From a checkpoint of a small transformer trained on Wikipedia.
Training: a variant of SOAP for these matrices, 3988 steps.
Each number is 128 + 24 x the weight over its row's rms, rounded and kept within 0 to 255. Layers, rows and columns count from 0. Numbers have three digits each. The size before them is the row's rms in percent of the matrix's.

# layer 3 MLP down, 64x384, rms 0.114, rows 0-63, columns 336-383
099:102141116109114136145128110124138165136128115125137146112162092136131142112114131140134128109140119181116164143142158139137077143153127096117104
103:139099142113118145122158140134109157106119074136093116122126101138174109159118162164179114119115127127141172117143135107105112150064128092106143
108:139137105138119149120124132129152109159128144079143127132156100150124149121118132081101119088104115131124136149136112127155140144144140104126108
102:140116125136131125135136157108131138156131115120140108111128144139174108105130139087128168110106117086108140103116115118100130073120146139130141
091:119096106113118132109087136146150156121131139180107170148169150133097121146139128066092110113117136085156115120157107152111117196146113129124120
084:120174149126120143103144108113131098132130115105138144124133155140111122144140131125115119146104144100133135173116119136096110088163112124103104
101:118135143123110154106186058136138125069144126120128151170114131136126135132108131107118102132131141125126126150119173124133144133142107102121142
096:131153070105135109114147120139118126095103139075128123148124141136115106162146151147138081109137117135132152129098153123143121166114118120136138
115:158133114144163159136038118155113140133112144130130149118142090169132118090143127166137136120084128089128099125149142127129100123139145104150153
106:117153103109143142127093103095129103076135137105146149121170114161083114130113143080138120140101143130166123162148115139181099150118137132096143
105:140119141116148112146173149104119160120129095121144070141124141138138158173132147111135111122098125112116130123105109170160136135045164140130136
088:148139148135132134149154082140123160162124176147077138122133188134122144112137139163136117157127112164132125128104067113148142120176156137118147
099:156089073142172139128127119171106105112095120185111109137099150153073144177143166122100136126137111109097102129137121138086115084109162096103172
100:117107126129127119130146117178127146141171152116125139081122079143117150162138149086121141190095103182123149114114188151155131121179155117148078
107:131102140131152077117070143116116116125160112123141100103098170122109103158137120107134096143129125148122115124128151171121162143094139146115145
115:129177134115101144118098146171146143115074135141137144117130140104125108111118095093123153109134125143123115156127114126146104098098122097115115
098:137131143101125143132147109118104148148141157149152126107107136117124130172139129120118100127117092141125173114112113124153125154195124111110116
091:139098127104118165111176138135098134086143139134128134113115131136151123109085114154130109119128115109160115129105142117137109154116111113126138
093:106121136087128148095164111125104128111116139144122127110105128119126109196122110109133073121158144206132147156110143120130099142104136112123100
096:174146081120133135154171123133104063057097109147076117117128143124154143071144164106128098095136124130136106104133135139133097097140178126144145
096:122135147129113125121131073162134143112139099092166163159140130128125124115138147156145098158086156181127097153134126136127123138131182163161137
098:126137119120133150138174162107141125175117151144124140090145103136131131122113136108129148143130127074091131157122125109147120108116156160143104
105:119117095139151087133106105153149163137103132163129168118137123125130142133114129123130200130117184122151075131156115139101142115089130101127142
099:121111106108109119139133145141173127141170149098128145155154155129175122174060114084154129114122160110126112125150076132117161146107118105117112
105:134158103119132130109174138106150073139112158130123137142152128133186129170155121120147129152118145121172129116134082086144140135133154106132149
099:142136137149133099096159115145084117097161106107141102116141126148132143120148144089137113089148101135113120074140152133130113121148142151177140
102:122150130144130182165149137128148168121150118104102099113147124142138146097127116146133132099120116111120115108109079143138110134178136151133135
079:116138146088113139118150107104118137140103085128158148123177114115109072104122118158152121159124120110143143131140157155131125149139119147104116
095:117159117096127091125144133103118135114149136100074126121147145153163060165128128117158098143144123098109133129127118128135127125129124112161167
098:140168107143127143140134137101100140140133106149101132114116175125086135132127103098163106098120159197114115149139135133133090152111116125105128
112:103157174112112117108136163130123134126171121162103133116122137105127132174087100189148138111143141129113119117134145119074118139157114095122143
115:124123131107129107139115159123127132190117148148114097112140152112166140215130133141151132098119104114113129149110126154115125074089117124138164
089:136146152131120145120144156125110143089107137158122114127121114129156130150128137089114088093162097119123149138149205117123096110134124127116127
109:096150122107121136110160121138163132140132114108165149167133142147147141107153113130157130163135139172137130151140148109146140126144102111136112
093:153102141135165121120093122194138151108103158129147140113140128154086176158119142089114129136159137105109121119133145138128099151122147153178149
100:151127104134156091128079147079109123096120138122112124106120109149100158190134125175078109120115137090106142134126136160110163105130074133131176
092:130123144139121098153119128174130126127097134115131139157157103154078131087166126101148098078099121121137102135149151113144113134179175107115128
101:151173155128126127106118122142122171160146163145146155168110141125123133196124110174161136080135095170120136142156118141104092132112127111102127
105:124125146115111095111160124105092128114113129113111139152147169102123144126145117073140122121135118171126146148100130117168132174144125106105131
092:125080117130134099119159139104120095142133168140137089113115137110176123208173163177103118134134119113128138128110148130137103131131128152135136
099:167158140128134087143122132124102159141103106119144156120110140157124143090151135181117105145141131190125137108110164115128092116129141123098136
094:107106086134137113124143116102147141134134144148101166137152151160145103088108102157150089131142182154139113139140105108108149136141118104110141
104:133131113165149094159143136125122170121119142159106114123125146140112149121130151124105079135157117134070137092117117144141137105106128099157151
105:123142156141118153126148128127132123097157135136120145109088170146159112055168146148101086113154109136096133146103166104153142152144101136091125
101:109120113088110107105144133137134134136121135141134110139176085119138124164097132131160171097130125088128110111145119127107156125089116137103122
106:105147146116115137119161142139143076118191125107131134129137143101141141116132124137140117157118124111153116136142103094103137102124132123110113
108:145111105131135104143121119139137124128114138130135150108136153130061096186152136137110104211136124133143133126136120125109138129122130094138115
099:134095118100127136135076131139109148182154141097162142140115122144160151151112133091105134154126124093121132150118154127120091106108114122127128
103:115139086107110147148175128117105140133119068140125139125101148140100151157124140143073135150109131129116152149122135145145130124147126147128118
097:127152123097122136091104147136144172146145136083127124120116115115163136158127097178129169116106126128140136156159144088099108152099119089123101
100:129151095136146109130091119122099131079119139103148119130159099153166134060103119127145174139096128178146123111136172125133117131093135123136112
106:138121166151145097147099111160131142151137144119156115090104121154064098134144123131115107152091097183131114108103129140078143094095102124143149
096:127135191118129093114126154158112149114158118152123140149142119138117143163115119126138114144124156143112141164110112111108118132073114121102142
102:086155128114127149108112159135152101162098123177148131114142113125134112134121109131143114130119143144149116149140129105124127118141146123145110
102:126132192123142144115116125167134079151100141130163150164128148146184147087129130113137120154100160164135128120127132147155145116104134087134116
112:133089104119118115161094115122110159117172138139182147139112131115133115175142139159100114172168120136127118113138141144128124120112119149145136
094:132128136134141121133076128166135164124100162121137130103135122140113167117124152099129082134162120185132105115159115146126139167121138123127150
099:119129104092119116113133116163129135148064115113124112108139132131137044149152113119148152143116152108136128139141105116134123133135123089117101
101:132147121116161125097082127137125111126137130130130166145163128129178141083129110137153182112106136110169117166156126110117156148153167113155128
086:118167181116098154111148108134135090102136124162139119146145108133120185132139127098140114147121121116173125165109120131095116152139134140144118
090:129137113131136143148122149125116156117144193150105121133154152128169144169124118119137149149123109140143137131096120179109140111123117133128131
097:115134160128123175099139124134116113088139061121113131148133087132134128100129120113126140106128130132173161128149195122111100135141117154115142
100:135140129129120133118115108163137119199079130123140127165157138140110124069121125099150131089091166109125099147149143097126137156094128128140107
100:142099127113135112142139137128110107140124168138114121085133123135101131110138132171134132104102122133131103156135152113128110110090175139135129